Weights of a small transformer language model.
Size: width 128, 4 heads of 32, MLP 384 ReLU, vocabulary 622, 2.92M parameters.
Architecture: LayerNorm before each block, learned positions, biases, tied embeddings, attention and MLP in parallel.
Training: a variant of Adam for these matrices, 5432 steps.
Each number is 50 + 10 x the weight over the matrix's rms, rounded and kept within 0 to 99. Layers, rows and columns count from 0.

# up: layer 8 MLP up, 384x128, rms 0.0888, rows 266-318, columns 64-127
# down: layer 8 MLP down (transposed), 384x128, rms 0.0818, rows 266-317, columns 64-127
up266:43 49 51 25 50 38 65 56 65 59 45 39 59 46 38 50 56 36 71 39 46 49 71 40 51 59 61 79 50 48 34 52 60 57 54 67 59 44 44 57 60 61 62 45 38 60 53 43 58 44 48 47 48 45 46 60 46 48 53 65 41 57 53 62
down266:55 55 44 59 54 42 42 39 48 38 47 48 57 55 59 57 48 56 51 52 42 70 49 63 58 50 42 49 59 47 55 34 43 47 62 40 39 65 47 58 52 53 47 45 54 44 49 51 34 47 51 63 37 45 69 58 43 64 47 42 44 39 29 43
up267:44 60 36 60 50 43 57 57 58 58 51 35 60 49 38 43 52 61 40 43 50 56 50 64 52 28 61 49 53 55 31 46 50 37 62 45 55 47 69 44 63 50 51 38 55 45 42 45 63 50 38 40 50 65 41 42 71 63 41 59 37 58 67 46
down267:48 57 52 35 30 38 73 54 56 57 68 58 49 42 53 59 54 66 58 47 39 47 76 38 37 29 58 58 53 32 48 39 47 49 61 38 47 56 55 71 52 46 58 53 62 55 52 52 48 42 43 47 25 52 39 65 34 68 36 33 64 47 64 40
up268:45 52 37 61 45 38 72 64 46 62 54 43 73 43 52 62 67 54 56 33 52 41 40 66 50 34 78 63 57 44 43 51 43 49 39 62 49 56 59 62 62 46 66 47 50 42 52 45 43 48 28 59 44 61 33 30 47 58 45 50 53 50 45 61
down268:40 34 46 72 62 46 53 52 71 40 46 43 41 40 43 47 45 60 49 36 54 36 45 63 41 61 63 63 52 40 52 65 40 43 29 58 62 53 55 55 42 72 66 34 42 65 26 45 66 51 52 40 70 68 74 33 47 61 30 41 43 42 60 50
up269:49 51 68 47 52 68 59 58 52 67 48 30 42 42 59 46 51 40 49 59 47 52 46 32 49 34 56 38 56 42 50 45 49 57 50 44 53 35 57 57 60 51 44 58 40 38 55 51 76 42 40 62 47 57 60 34 47 54 52 54 51 42 50 46
down269:49 39 68 54 62 64 53 46 48 47 47 62 41 61 44 50 57 55 49 42 29 53 38 59 71 45 31 48 64 41 55 53 52 49 42 37 56 63 54 35 44 61 51 52 59 42 58 47 57 45 53 60 52 49 60 47 37 53 53 50 48 41 45 62
up270:66 48 47 49 42 44 54 63 40 58 52 40 48 50 49 51 78 54 67 41 53 56 39 68 65 58 44 58 60 51 46 38 45 24 59 62 45 45 57 49 62 44 63 52 66 42 41 47 56 41 47 47 56 48 46 42 53 47 61 58 60 35 37 56
down270:59 55 38 51 43 35 35 40 33 44 63 45 40 55 55 40 53 75 36 40 44 35 43 45 38 54 50 70 57 43 72 48 53 34 47 52 43 51 47 49 51 53 37 38 52 44 53 64 29 31 48 54 52 52 48 42 54 36 41 47 57 49 63 76
up271:32 59 39 44 40 31 69 72 61 54 52 46 73 42 35 54 58 53 56 49 49 51 51 51 53 40 53 66 53 41 40 44 46 46 49 57 53 62 53 57 44 46 60 52 36 29 48 36 50 37 23 50 55 21 44 43 49 59 52 47 53 62 58 47
down271:69 46 35 56 63 50 61 44 47 42 38 44 45 62 41 66 44 52 48 64 22 40 43 56 49 48 43 36 40 53 48 55 51 46 79 56 38 54 56 41 52 53 54 31 61 54 53 46 46 62 61 54 45 53 61 38 50 43 46 41 49 56 33 70
up272:42 53 63 48 43 55 53 60 64 54 53 56 59 49 46 43 60 42 52 45 69 74 72 56 39 47 53 37 57 45 46 41 37 54 35 62 26 53 68 61 50 57 51 38 49 53 29 46 67 35 56 48 41 53 62 61 73 48 54 47 48 41 63 13
down272:28 52 40 60 48 42 40 40 61 42 40 44 33 52 60 66 65 51 49 75 52 40 46 38 54 44 45 44 39 58 58 51 47 43 32 49 68 41 54 52 49 60 48 55 33 51 61 58 50 47 64 38 62 49 58 57 55 49 43 71 41 41 49 48
up273:54 49 64 51 64 72 56 59 40 54 41 52 58 24 44 31 40 47 46 55 79 46 44 59 37 38 72 40 41 56 40 51 66 36 67 52 52 50 55 60 37 43 64 72 46 44 52 54 50 26 41 54 46 39 43 53 48 51 48 43 68 45 47 44
down273:47 43 52 45 51 56 45 44 59 73 61 57 39 26 46 73 48 32 57 34 43 48 41 51 64 58 45 58 54 54 43 34 51 58 48 39 37 35 55 46 36 62 58 52 49 53 51 61 36 39 43 59 33 64 47 54 34 44 47 59 36 45 54 50
up274:66 31 51 48 41 58 57 50 52 49 46 63 57 37 45 46 55 39 54 51 66 50 53 52 42 40 49 49 65 51 33 56 27 45 58 53 63 52 42 62 56 54 38 59 61 64 37 56 37 35 29 51 49 31 48 37 65 59 47 49 50 35 63 38
down274:62 49 42 52 47 54 39 60 51 46 55 55 46 43 41 63 66 65 47 55 36 36 45 54 52 66 37 52 53 45 38 44 45 43 56 45 46 63 50 54 29 52 52 44 47 33 56 59 48 45 49 52 54 45 55 63 65 47 59 42 31 56 59 76
up275:41 59 42 38 51 48 63 55 32 61 42 43 58 46 42 54 58 68 60 56 59 45 55 43 54 48 41 40 72 32 62 41 46 51 54 40 39 62 43 39 50 53 54 60 66 61 49 42 62 47 55 43 53 54 44 60 41 67 46 41 66 41 33 64
down275:43 54 49 52 58 36 53 54 58 52 50 41 61 62 38 52 55 43 47 32 53 52 57 48 37 56 53 58 52 55 44 71 66 53 54 57 36 36 36 53 51 72 57 50 47 31 47 52 46 57 45 62 48 41 50 57 50 42 53 43 61 48 64 43
up276:43 57 35 51 46 41 50 64 62 61 51 55 51 48 54 45 43 57 31 54 35 51 39 59 49 47 68 41 55 43 65 36 49 45 47 50 56 52 44 41 54 31 40 57 50 48 48 36 69 53 57 41 49 56 56 24 44 55 52 44 51 52 39 52
down276:57 42 49 51 52 50 55 56 48 55 54 64 37 31 51 39 47 58 63 52 39 64 67 47 44 42 49 60 44 46 53 51 41 51 59 39 49 41 61 49 43 58 46 52 52 43 52 44 50 67 63 58 60 32 62 51 50 48 51 59 57 64 56 50
up277:65 54 58 48 58 63 48 56 52 49 54 50 45 51 61 48 40 39 50 37 70 35 62 49 44 53 49 57 51 44 46 51 68 45 62 48 56 60 60 43 49 38 68 45 51 65 33 43 56 47 61 24 40 71 55 50 55 49 61 39 52 62 58 31
down277:35 54 40 59 51 38 75 44 62 39 39 68 49 52 47 49 72 54 35 46 50 56 49 35 34 24 72 52 44 52 47 51 58 58 48 52 61 42 59 56 47 58 44 59 44 59 57 21 39 52 60 53 53 40 41 54 66 68 46 38 59 54 41 49
up278:45 45 50 47 24 42 57 53 50 39 66 42 63 51 52 37 52 50 32 62 60 51 50 51 55 35 52 50 42 63 57 36 67 54 60 54 64 48 50 61 50 43 47 52 49 60 56 50 39 55 49 64 38 43 26 52 56 50 40 60 53 43 35 47
down278:34 58 42 39 56 35 43 50 55 58 23 51 59 58 70 51 54 38 48 73 57 56 58 23 58 41 47 49 48 60 65 53 48 49 32 53 65 48 55 28 62 60 54 42 38 33 50 34 46 64 58 46 60 58 43 50 49 54 47 51 37 49 45 58
up279:67 44 62 72 58 48 57 55 59 56 41 51 49 41 49 50 40 57 49 59 62 38 34 56 51 39 72 38 51 56 62 34 45 53 51 57 53 42 49 57 62 45 62 53 47 53 37 46 64 36 25 57 42 42 41 28 37 53 53 53 58 39 46 45
down279:45 44 49 60 46 49 47 31 47 45 55 53 44 58 63 50 42 48 53 59 54 56 70 48 57 48 61 52 32 45 41 48 39 29 56 42 57 59 37 50 48 59 53 56 63 50 32 41 46 41 53 39 54 43 52 55 43 47 48 47 32 51 61 28
up280:50 44 50 41 46 48 63 59 42 50 61 45 59 51 56 43 75 33 55 49 41 30 59 41 51 46 43 65 52 53 61 44 45 51 59 55 58 41 56 45 45 57 45 37 48 53 44 44 57 54 39 31 56 31 39 56 52 51 60 64 52 36 62 60
down280:61 53 54 36 53 57 44 56 51 40 56 54 53 45 64 64 71 54 61 52 47 53 72 42 52 54 35 37 65 44 43 45 43 41 40 60 46 54 62 36 54 50 62 65 44 53 45 56 48 53 44 70 59 52 53 60 45 33 41 54 55 45 53 47
up281:58 44 39 60 42 57 52 65 66 62 57 45 72 47 59 57 42 50 50 40 47 66 58 64 56 46 49 52 55 37 27 50 33 36 51 70 45 50 41 68 57 46 37 71 45 62 31 47 60 29 45 56 49 48 49 42 43 52 54 49 42 59 39 40
down281:54 46 61 45 59 53 38 46 52 51 62 56 52 57 46 52 45 46 50 58 56 64 50 56 50 42 39 55 53 62 48 23 41 57 54 59 47 43 51 59 51 48 55 46 51 48 63 75 40 43 60 46 55 44 42 61 40 40 48 51 40 62 39 51
up282:63 47 65 52 37 39 67 56 40 52 61 55 55 42 55 40 74 47 43 44 51 55 57 54 57 50 44 55 51 45 48 49 49 38 53 55 46 40 58 58 32 45 61 46 67 61 52 46 43 48 42 56 49 41 39 58 50 51 41 57 45 52 46 64
down282:61 43 53 52 60 45 59 57 62 31 50 50 54 51 43 60 50 66 51 52 33 54 52 51 69 43 52 52 40 67 55 48 41 57 57 34 56 42 47 59 51 52 42 57 54 61 58 54 44 55 40 51 48 62 50 45 50 43 54 47 44 54 50 59
up283:39 52 37 54 39 71 59 45 40 46 56 54 54 45 56 36 41 55 32 54 42 56 59 50 38 50 51 56 55 60 66 50 63 46 55 48 37 50 54 38 29 39 43 45 50 58 48 46 51 60 61 43 39 38 51 41 37 56 55 58 53 44 45 35
down283:55 51 51 40 48 39 36 55 53 52 42 64 49 59 48 53 65 54 52 62 47 47 51 45 47 38 52 48 47 50 45 37 43 57 46 58 44 58 51 43 34 37 60 61 51 45 45 58 31 42 46 43 45 53 48 67 43 59 54 48 47 60 38 65
up284:41 46 42 65 44 33 54 66 48 49 42 59 56 52 61 42 48 51 59 39 53 38 77 34 49 42 52 43 66 59 66 48 45 57 47 61 54 37 47 56 31 37 46 52 43 52 46 50 64 56 61 31 53 36 67 39 35 58 56 30 57 61 48 32
down284:39 48 51 49 66 45 49 59 42 61 34 46 54 36 48 62 43 53 45 56 47 61 47 50 58 56 52 59 49 64 48 39 62 52 44 33 41 56 41 59 63 42 47 59 62 60 49 46 63 61 43 46 61 49 40 40 44 36 64 36 36 47 58 54
up285:57 42 69 45 40 64 52 49 50 49 52 42 64 47 71 50 50 71 62 37 45 66 61 55 57 51 67 49 61 52 39 54 44 47 57 51 49 47 52 56 43 43 58 61 62 37 38 43 61 53 56 41 48 47 45 48 37 56 52 52 47 60 54 46
down285:41 45 43 51 55 49 49 35 52 50 59 61 56 60 44 50 49 43 59 50 50 57 44 66 62 57 35 56 52 49 47 59 47 53 50 37 65 42 43 51 59 44 82 43 33 45 54 61 47 41 62 48 26 53 41 55 41 51 47 42 57 51 43 47
up286:54 48 65 56 31 43 52 44 46 55 63 64 72 45 54 28 56 44 47 62 67 59 52 44 49 41 40 66 59 66 49 48 53 68 43 53 44 41 48 42 51 56 48 44 54 55 46 46 56 49 62 34 48 47 39 50 48 57 39 46 38 69 61 46
down286:43 48 52 61 47 51 42 45 49 57 52 34 40 56 46 70 46 57 41 56 51 41 50 44 57 66 44 39 54 43 51 50 45 49 47 61 44 42 68 48 40 50 69 45 53 49 49 69 40 43 54 39 61 53 63 61 46 45 62 46 52 29 38 62
up287:32 60 59 54 50 31 42 52 45 69 49 56 56 59 40 61 49 63 46 57 52 53 28 55 57 43 46 44 74 50 46 36 40 55 59 58 60 45 46 59 56 49 38 46 49 59 32 35 69 50 65 49 35 38 58 57 38 48 49 48 37 47 48 46
down287:47 34 46 49 35 60 50 53 51 40 55 73 57 26 27 48 68 34 48 72 37 39 67 53 48 45 45 46 54 39 46 50 71 54 39 58 43 43 58 42 57 54 59 58 43 55 44 58 49 51 59 52 53 42 51 44 72 54 50 58 55 39 48 48
up288:58 43 49 49 45 56 54 68 42 55 52 72 52 58 46 54 52 52 47 64 56 50 48 47 57 34 49 44 57 62 47 48 47 50 50 58 61 43 43 55 69 53 63 46 50 74 39 52 51 40 44 32 52 43 37 50 49 46 45 58 52 60 49 47
down288:60 65 46 43 54 52 49 35 43 41 45 38 51 37 45 49 67 51 44 48 56 52 41 37 41 48 54 40 57 50 52 37 33 44 53 58 40 52 46 55 34 34 33 51 64 37 46 40 40 53 57 51 59 52 50 50 44 56 58 38 58 34 54 51
up289:42 63 30 60 34 37 53 41 56 53 50 60 63 52 77 37 59 64 49 57 68 48 46 71 53 40 53 45 53 60 39 55 49 43 50 61 49 39 61 37 58 63 41 66 51 54 46 44 40 70 44 48 47 46 56 36 35 49 60 55 58 40 51 42
down289:49 54 60 28 46 52 45 44 55 53 65 37 38 44 51 52 33 34 51 39 52 42 65 43 44 38 41 43 38 46 57 41 45 64 62 53 44 58 54 45 59 52 46 41 63 23 58 48 45 49 60 49 32 64 53 62 63 46 46 58 43 56 72 66
up290:48 48 55 57 63 57 49 69 59 53 46 37 61 37 41 34 53 63 54 70 58 47 38 60 35 55 45 53 56 48 48 51 16 44 58 52 34 51 67 50 63 52 34 57 50 42 38 39 59 58 47 59 53 41 59 41 41 57 66 54 56 39 63 34
down290:50 62 59 51 55 64 42 46 47 48 62 40 23 52 37 63 61 55 34 58 48 36 66 34 57 48 43 48 36 45 72 59 40 46 48 53 48 49 60 49 64 47 42 53 66 52 59 50 43 54 74 50 28 35 35 56 45 68 74 38 35 47 44 28
up291:42 54 50 61 39 38 48 60 41 57 62 54 62 47 57 45 51 63 63 47 46 64 45 34 52 55 57 43 69 40 48 57 49 52 47 52 51 42 54 47 51 41 45 65 44 47 36 42 53 64 52 60 54 48 41 30 27 50 50 26 54 47 56 56
down291:63 57 53 50 38 62 51 32 46 48 60 41 53 46 44 47 62 51 46 55 50 50 59 42 58 38 61 34 55 54 55 34 49 61 48 68 51 53 62 51 43 53 67 62 40 34 53 27 46 58 45 62 52 40 58 54 37 49 39 44 42 57 56 45
up292:34 51 51 43 36 57 58 59 49 35 53 55 56 52 42 56 53 53 35 36 53 66 46 43 48 38 44 64 62 39 44 53 57 57 57 59 61 35 58 63 48 67 59 57 60 65 44 48 59 49 54 78 49 30 48 39 43 50 77 39 41 42 42 49
down292:72 57 39 39 48 36 52 41 43 56 58 40 46 58 47 44 39 53 65 49 38 43 58 38 57 58 44 50 53 42 44 68 61 54 45 67 52 51 24 34 51 40 32 42 48 57 54 57 53 49 50 40 59 65 43 57 46 56 58 60 57 37 72 53
up293:68 53 41 68 57 55 58 55 54 56 41 50 59 48 61 44 56 63 61 49 58 63 49 69 53 50 69 76 45 57 44 45 37 30 52 49 65 42 47 39 52 46 48 35 67 46 20 38 43 43 36 41 49 55 61 56 43 55 45 56 55 50 44 38
down293:47 43 42 42 44 56 42 50 47 54 48 52 45 36 55 62 62 45 52 47 45 61 36 72 55 63 40 56 52 62 41 46 65 49 63 43 40 40 55 37 56 43 45 52 61 39 58 37 37 47 47 46 38 52 49 57 51 46 45 50 48 55 54 48
up294:34 38 37 53 53 59 57 36 46 48 58 67 65 48 48 32 51 46 54 44 54 52 66 27 35 24 51 57 52 36 43 49 67 49 51 55 45 45 39 42 47 65 46 51 64 59 49 48 58 55 60 40 32 53 57 66 49 58 46 42 54 50 47 37
down294:36 53 51 60 28 60 57 52 50 36 55 41 44 70 50 52 50 48 55 61 59 41 47 53 47 44 42 54 58 48 63 44 36 48 50 59 35 47 49 76 43 62 53 47 28 54 37 64 45 53 62 60 35 53 50 59 48 42 45 54 38 58 59 42
up295:41 48 59 59 54 44 45 54 43 53 54 42 52 40 35 41 63 32 36 60 65 50 64 26 56 43 36 72 49 47 34 37 41 44 66 43 59 47 44 51 60 54 45 57 53 60 53 45 37 42 65 43 38 31 51 56 59 55 66 53 54 58 34 41
down295:45 37 50 56 60 37 36 52 63 50 59 44 51 43 57 48 37 49 63 50 40 43 46 36 54 45 66 36 41 49 44 47 46 52 45 54 41 63 45 63 46 58 63 56 55 43 53 62 49 49 63 46 44 56 37 60 54 38 51 61 38 59 44 48
up296:66 46 48 46 54 69 52 51 41 63 48 60 40 51 67 36 57 55 53 56 65 58 59 45 40 51 63 44 51 62 48 53 45 32 83 52 50 50 54 46 31 42 65 43 68 46 29 42 38 50 47 32 41 62 40 63 70 61 55 50 60 47 47 50
down296:40 34 56 50 47 57 62 59 42 55 74 36 62 29 55 56 66 47 48 39 41 47 61 43 48 35 55 44 47 38 48 52 81 58 54 22 46 50 61 53 41 53 46 63 45 54 38 51 53 47 45 37 36 56 45 38 50 33 57 54 55 67 53 58
up297:76 57 50 50 59 62 44 58 48 57 47 46 54 39 46 46 34 44 48 51 54 46 55 49 42 38 42 43 61 26 38 47 46 38 44 63 64 39 78 49 59 45 62 61 27 54 27 48 45 65 47 47 49 71 37 34 51 58 48 53 61 66 60 37
down297:32 56 35 42 36 37 46 66 61 47 56 50 59 61 60 44 66 45 49 50 53 61 54 53 55 50 64 51 51 49 52 45 56 66 56 70 53 59 80 49 60 49 40 55 54 63 42 23 49 55 46 44 50 46 36 47 33 65 59 16 32 54 32 34
up298:45 21 27 44 55 53 57 59 47 52 46 63 56 44 79 39 53 47 60 52 46 46 62 51 38 39 51 43 56 55 57 46 43 34 66 52 38 38 67 51 50 40 62 46 41 48 56 47 61 39 57 61 51 68 54 49 59 56 51 35 49 33 45 55
down298:59 49 59 48 55 66 63 55 57 39 49 30 47 66 26 54 73 65 43 58 34 44 27 73 36 59 41 45 64 66 62 34 46 56 39 66 35 47 50 47 51 66 59 40 41 32 51 35 57 54 53 51 42 62 35 46 48 53 47 48 53 43 59 47
up299:52 41 41 72 45 53 43 55 42 43 43 63 48 50 46 42 45 52 42 63 64 66 45 46 40 47 47 46 39 56 47 63 70 55 51 62 60 31 58 33 44 67 53 44 49 50 32 32 48 58 51 42 47 67 57 49 45 54 53 41 51 43 54 51
down299:55 60 48 49 60 44 39 48 53 52 61 49 46 49 47 42 49 48 39 65 54 44 50 47 56 63 51 19 50 51 45 41 60 41 47 34 58 66 64 37 58 48 42 55 61 43 47 49 31 47 69 33 44 37 57 39 60 58 40 35 53 44 55 51
up300:45 56 68 39 38 60 58 51 63 52 68 53 63 23 49 36 63 44 47 41 73 71 45 41 48 50 54 57 47 43 53 55 47 43 60 50 51 51 53 60 58 59 56 40 40 41 46 54 41 29 40 52 44 56 38 63 60 57 61 49 55 69 43 55
down300:58 42 47 68 54 52 46 40 43 58 41 66 43 48 49 62 51 56 41 69 70 56 51 55 39 47 54 51 43 61 49 41 34 38 47 49 40 45 47 36 39 64 56 26 48 53 41 58 48 42 57 43 49 63 48 42 41 65 49 60 57 39 55 46
up301:63 45 69 34 24 54 49 53 60 41 50 39 60 55 43 62 49 48 49 55 47 80 37 48 42 37 55 36 58 34 63 42 58 41 51 50 52 45 53 47 62 58 47 55 58 41 33 59 47 58 38 42 49 55 35 39 54 66 56 44 57 56 52 53
down301:57 48 52 50 52 47 41 32 59 20 46 41 47 43 45 44 35 67 43 49 80 57 45 48 47 44 33 57 38 51 66 60 50 51 56 41 61 46 44 58 55 52 31 49 47 36 60 58 52 38 62 51 41 79 47 41 54 60 51 35 48 53 59 55
up302:55 48 37 37 54 48 42 47 54 43 52 50 60 46 57 43 74 73 47 58 57 51 47 70 52 49 61 62 39 56 43 23 45 44 58 58 51 36 48 49 43 70 65 46 57 54 51 48 30 67 28 54 47 52 34 52 35 61 45 45 47 51 39 66
down302:61 38 67 61 50 50 34 34 40 36 60 50 59 60 34 42 69 49 49 65 58 44 61 35 46 56 42 38 48 43 49 78 44 45 31 53 50 51 47 64 54 37 45 41 40 50 60 76 64 50 56 66 59 67 65 43 34 53 64 56 52 51 47 41
up303:47 42 51 50 38 53 63 71 35 50 55 48 64 52 44 41 54 46 58 57 54 35 62 47 17 44 63 56 46 70 63 31 46 41 61 52 50 53 49 43 33 54 41 47 48 55 67 59 48 50 56 43 47 30 38 56 35 46 71 55 48 46 54 35
down303:53 50 45 48 48 42 38 33 44 56 42 62 29 64 47 43 60 32 48 42 59 52 59 48 44 63 40 68 52 56 52 65 65 70 54 62 55 53 66 44 55 37 58 51 51 49 48 52 53 52 51 56 56 41 41 57 39 65 50 38 46 66 52 58
up304:59 39 53 39 51 70 50 49 57 37 59 66 52 49 66 55 58 38 24 42 52 49 43 41 42 44 33 34 51 36 66 48 37 44 45 54 56 52 50 50 46 64 45 61 47 66 66 53 59 54 41 49 50 46 58 60 47 51 43 62 45 60 44 51
down304:56 35 47 72 62 60 44 63 31 58 50 60 37 55 51 55 42 41 50 52 48 50 49 61 45 43 68 46 37 47 47 42 42 51 61 45 43 55 70 53 41 45 58 45 49 37 40 46 45 43 51 45 40 47 34 48 56 48 44 57 57 40 54 53
up305:47 56 51 52 46 39 52 62 46 49 47 54 50 50 58 45 58 52 56 40 49 44 43 23 55 47 46 60 60 50 53 48 44 65 43 63 62 45 54 54 70 48 75 43 52 46 37 39 54 28 62 33 41 29 47 43 49 58 44 47 41 55 49 47
down305:53 51 57 52 48 49 45 53 49 38 44 62 53 46 56 65 54 48 30 54 53 40 54 59 56 38 62 47 46 55 64 44 74 46 46 55 36 35 50 49 61 37 51 53 39 54 48 55 72 41 37 50 51 60 58 55 45 51 44 32 61 43 40 50
up306:52 57 35 38 45 51 49 36 62 45 45 55 42 45 56 28 58 47 67 47 61 43 40 56 48 53 43 54 56 48 60 44 70 33 69 68 37 49 55 46 54 46 41 57 60 67 28 55 55 42 59 52 42 70 54 49 71 64 46 40 51 44 53 41
down306:52 60 68 51 56 46 51 40 57 34 43 54 61 58 28 52 46 62 57 55 33 39 32 53 35 71 54 54 71 46 44 63 63 55 67 52 59 37 42 52 38 54 50 48 45 56 47 48 40 44 50 49 59 27 65 41 54 53 40 47 54 60 33 49
up307:46 62 55 62 29 42 53 66 51 46 49 45 59 39 57 54 65 58 59 43 41 34 45 40 40 46 66 43 66 35 56 53 50 53 50 58 69 46 52 44 56 69 56 49 52 36 49 36 60 62 46 44 52 62 28 36 48 55 47 34 42 75 63 42
down307:49 49 55 40 55 52 55 48 57 64 49 34 33 41 37 41 47 50 72 61 50 57 39 51 45 44 63 49 56 52 51 47 50 65 62 62 63 58 52 41 52 45 57 50 45 34 35 40 49 38 63 56 45 67 49 32 36 36 55 24 52 61 56 44
up308:52 56 31 40 61 41 45 49 47 53 53 51 46 36 46 45 58 59 57 57 59 41 47 39 38 49 54 62 56 52 32 46 54 44 72 62 56 55 40 50 44 44 34 49 62 39 51 51 37 29 42 41 44 26 51 50 59 48 68 33 47 55 39 42
down308:64 52 69 31 54 36 51 43 51 49 43 61 61 57 42 68 41 43 47 69 49 44 54 72 64 48 60 28 59 43 57 53 62 46 31 59 46 63 59 54 40 42 47 62 55 39 64 61 60 51 51 56 60 62 42 59 41 52 49 47 55 67 44 49
up309:45 68 52 44 45 43 62 58 42 67 53 36 38 51 32 19 53 51 43 60 85 57 54 53 53 47 52 63 53 45 24 51 58 42 50 52 62 36 47 74 59 63 49 59 65 45 35 44 43 57 63 54 55 48 56 46 54 62 63 36 49 53 49 46
down309:60 31 57 51 55 49 30 62 63 45 48 46 64 63 48 55 58 49 66 56 28 57 50 57 42 33 45 48 49 53 43 43 38 43 58 56 43 78 41 39 45 42 57 34 63 36 51 66 36 60 37 76 23 37 48 38 56 40 38 47 43 59 37 49
up310:41 44 44 65 40 65 56 62 42 49 56 50 56 43 52 52 41 54 29 39 46 63 34 49 36 56 47 52 62 50 44 44 48 44 56 66 51 55 59 40 70 25 36 61 47 64 50 48 60 58 59 41 45 69 44 35 43 53 49 63 66 40 50 48
down310:59 86 48 37 62 68 63 47 42 45 73 39 47 67 37 40 31 52 41 58 47 52 77 17 50 48 51 58 47 60 53 41 37 41 78 64 46 32 45 57 63 39 49 46 62 43 41 35 47 52 46 39 69 51 70 36 38 48 59 68 51 37 34 59
up311:32 45 50 73 47 65 54 55 46 53 42 41 71 43 56 45 45 59 42 65 51 49 52 54 47 56 49 43 58 53 51 28 41 54 62 63 53 57 38 44 53 47 59 42 48 40 56 57 57 51 60 41 49 55 53 38 53 62 72 56 55 34 59 35
down311:50 42 38 44 57 42 39 48 54 38 67 53 54 34 44 45 59 47 48 47 48 49 57 50 59 36 47 52 46 53 55 44 57 40 48 38 42 44 45 51 52 53 48 46 39 66 57 57 47 47 43 67 54 43 41 73 61 50 43 47 54 60 41 46
up312:49 21 61 49 61 46 51 68 49 60 46 24 47 47 52 46 62 45 42 64 61 41 71 45 46 63 56 42 43 42 39 42 49 48 57 42 49 47 63 54 57 65 53 51 52 73 36 53 41 48 47 59 54 43 52 51 48 46 61 51 72 56 55 43
down312:57 43 58 62 43 51 41 49 42 27 49 62 47 64 58 60 55 50 53 45 49 46 40 59 57 58 67 60 37 58 50 45 63 68 41 43 42 60 47 51 25 48 61 55 49 46 67 53 50 51 43 58 44 43 57 64 38 49 57 54 34 65 43 51
up313:67 48 36 60 53 37 55 48 48 44 73 54 52 61 42 40 73 59 63 55 49 74 54 35 33 42 64 60 57 51 39 26 46 52 61 49 44 56 64 44 43 44 55 48 43 37 40 51 67 62 42 50 46 30 53 48 44 64 55 50 47 40 60 53
down313:53 58 41 49 55 37 39 67 59 51 61 64 50 71 37 30 48 66 57 54 47 70 62 43 53 71 29 49 53 53 56 46 46 47 48 63 41 45 43 60 62 76 44 48 56 68 45 18 49 48 52 39 54 66 53 38 74 45 51 47 52 58 54 38
up314:63 53 50 45 49 51 69 54 60 48 49 44 55 57 59 28 57 65 45 48 46 62 46 46 42 40 66 51 49 46 55 54 63 65 52 50 65 47 75 36 55 65 47 54 48 51 34 27 70 55 41 32 40 56 47 57 50 44 57 43 36 60 55 37
down314:28 59 60 53 58 62 27 58 60 44 35 59 60 30 55 33 41 42 46 44 38 47 53 54 36 37 48 52 55 40 49 50 32 54 49 62 39 39 50 48 50 47 57 66 40 48 57 38 54 48 44 51 73 56 46 65 46 36 41 69 53 52 45 60
up315:62 51 41 42 38 62 55 65 45 32 55 39 57 52 60 44 52 52 53 54 47 52 57 44 55 65 46 56 49 51 59 53 46 60 48 57 68 52 49 47 41 39 60 50 45 31 44 31 41 43 37 45 48 51 46 30 42 43 40 71 59 67 57 41
down315:41 56 40 67 46 55 38 60 52 52 47 48 46 41 41 45 54 46 44 59 70 41 34 41 45 54 57 47 56 51 58 63 44 51 58 66 48 61 43 53 37 59 57 55 46 63 46 53 45 48 50 59 46 52 59 51 29 66 68 68 46 38 49 44
up316:52 52 54 60 48 42 47 61 46 46 53 50 46 42 47 45 76 59 61 42 53 40 46 54 41 44 51 46 64 26 60 53 61 47 51 49 40 40 55 45 55 63 38 61 59 65 38 56 56 45 54 50 51 54 36 38 51 51 51 48 58 65 53 72
down316:48 62 43 47 44 43 49 48 51 53 47 42 57 37 49 50 48 36 49 59 71 61 46 48 45 62 34 59 60 45 63 51 54 51 36 45 50 45 47 44 55 57 51 61 61 70 39 48 57 48 57 49 58 71 45 41 47 31 37 34 32 53 38 55
up317:53 57 53 60 18 64 58 55 53 61 65 73 55 50 43 51 45 28 42 45 76 48 85 43 49 41 43 56 52 30 49 23 57 53 60 53 50 46 45 59 32 64 38 60 60 72 57 46 35 44 56 58 53 36 42 42 50 57 58 40 47 58 51 52
down317:76 48 70 60 28 51 48 42 46 61 51 48 59 41 37 63 43 62 38 64 25 58 47 39 30 37 36 45 42 48 37 32 43 68 54 52 31 56 48 48 57 64 38 58 78 25 55 48 54 60 59 43 55 66 60 56 41 68 54 53 54 61 55 36
up318:62 53 63 47 36 62 54 59 62 61 55 51 62 56 47 68 52 57 52 42 43 67 39 40 43 34 51 51 74 36 36 49 55 50 62 64 60 42 47 67 58 52 55 55 52 61 46 43 58 30 55 61 47 51 42 62 49 48 42 35 40 37 43 42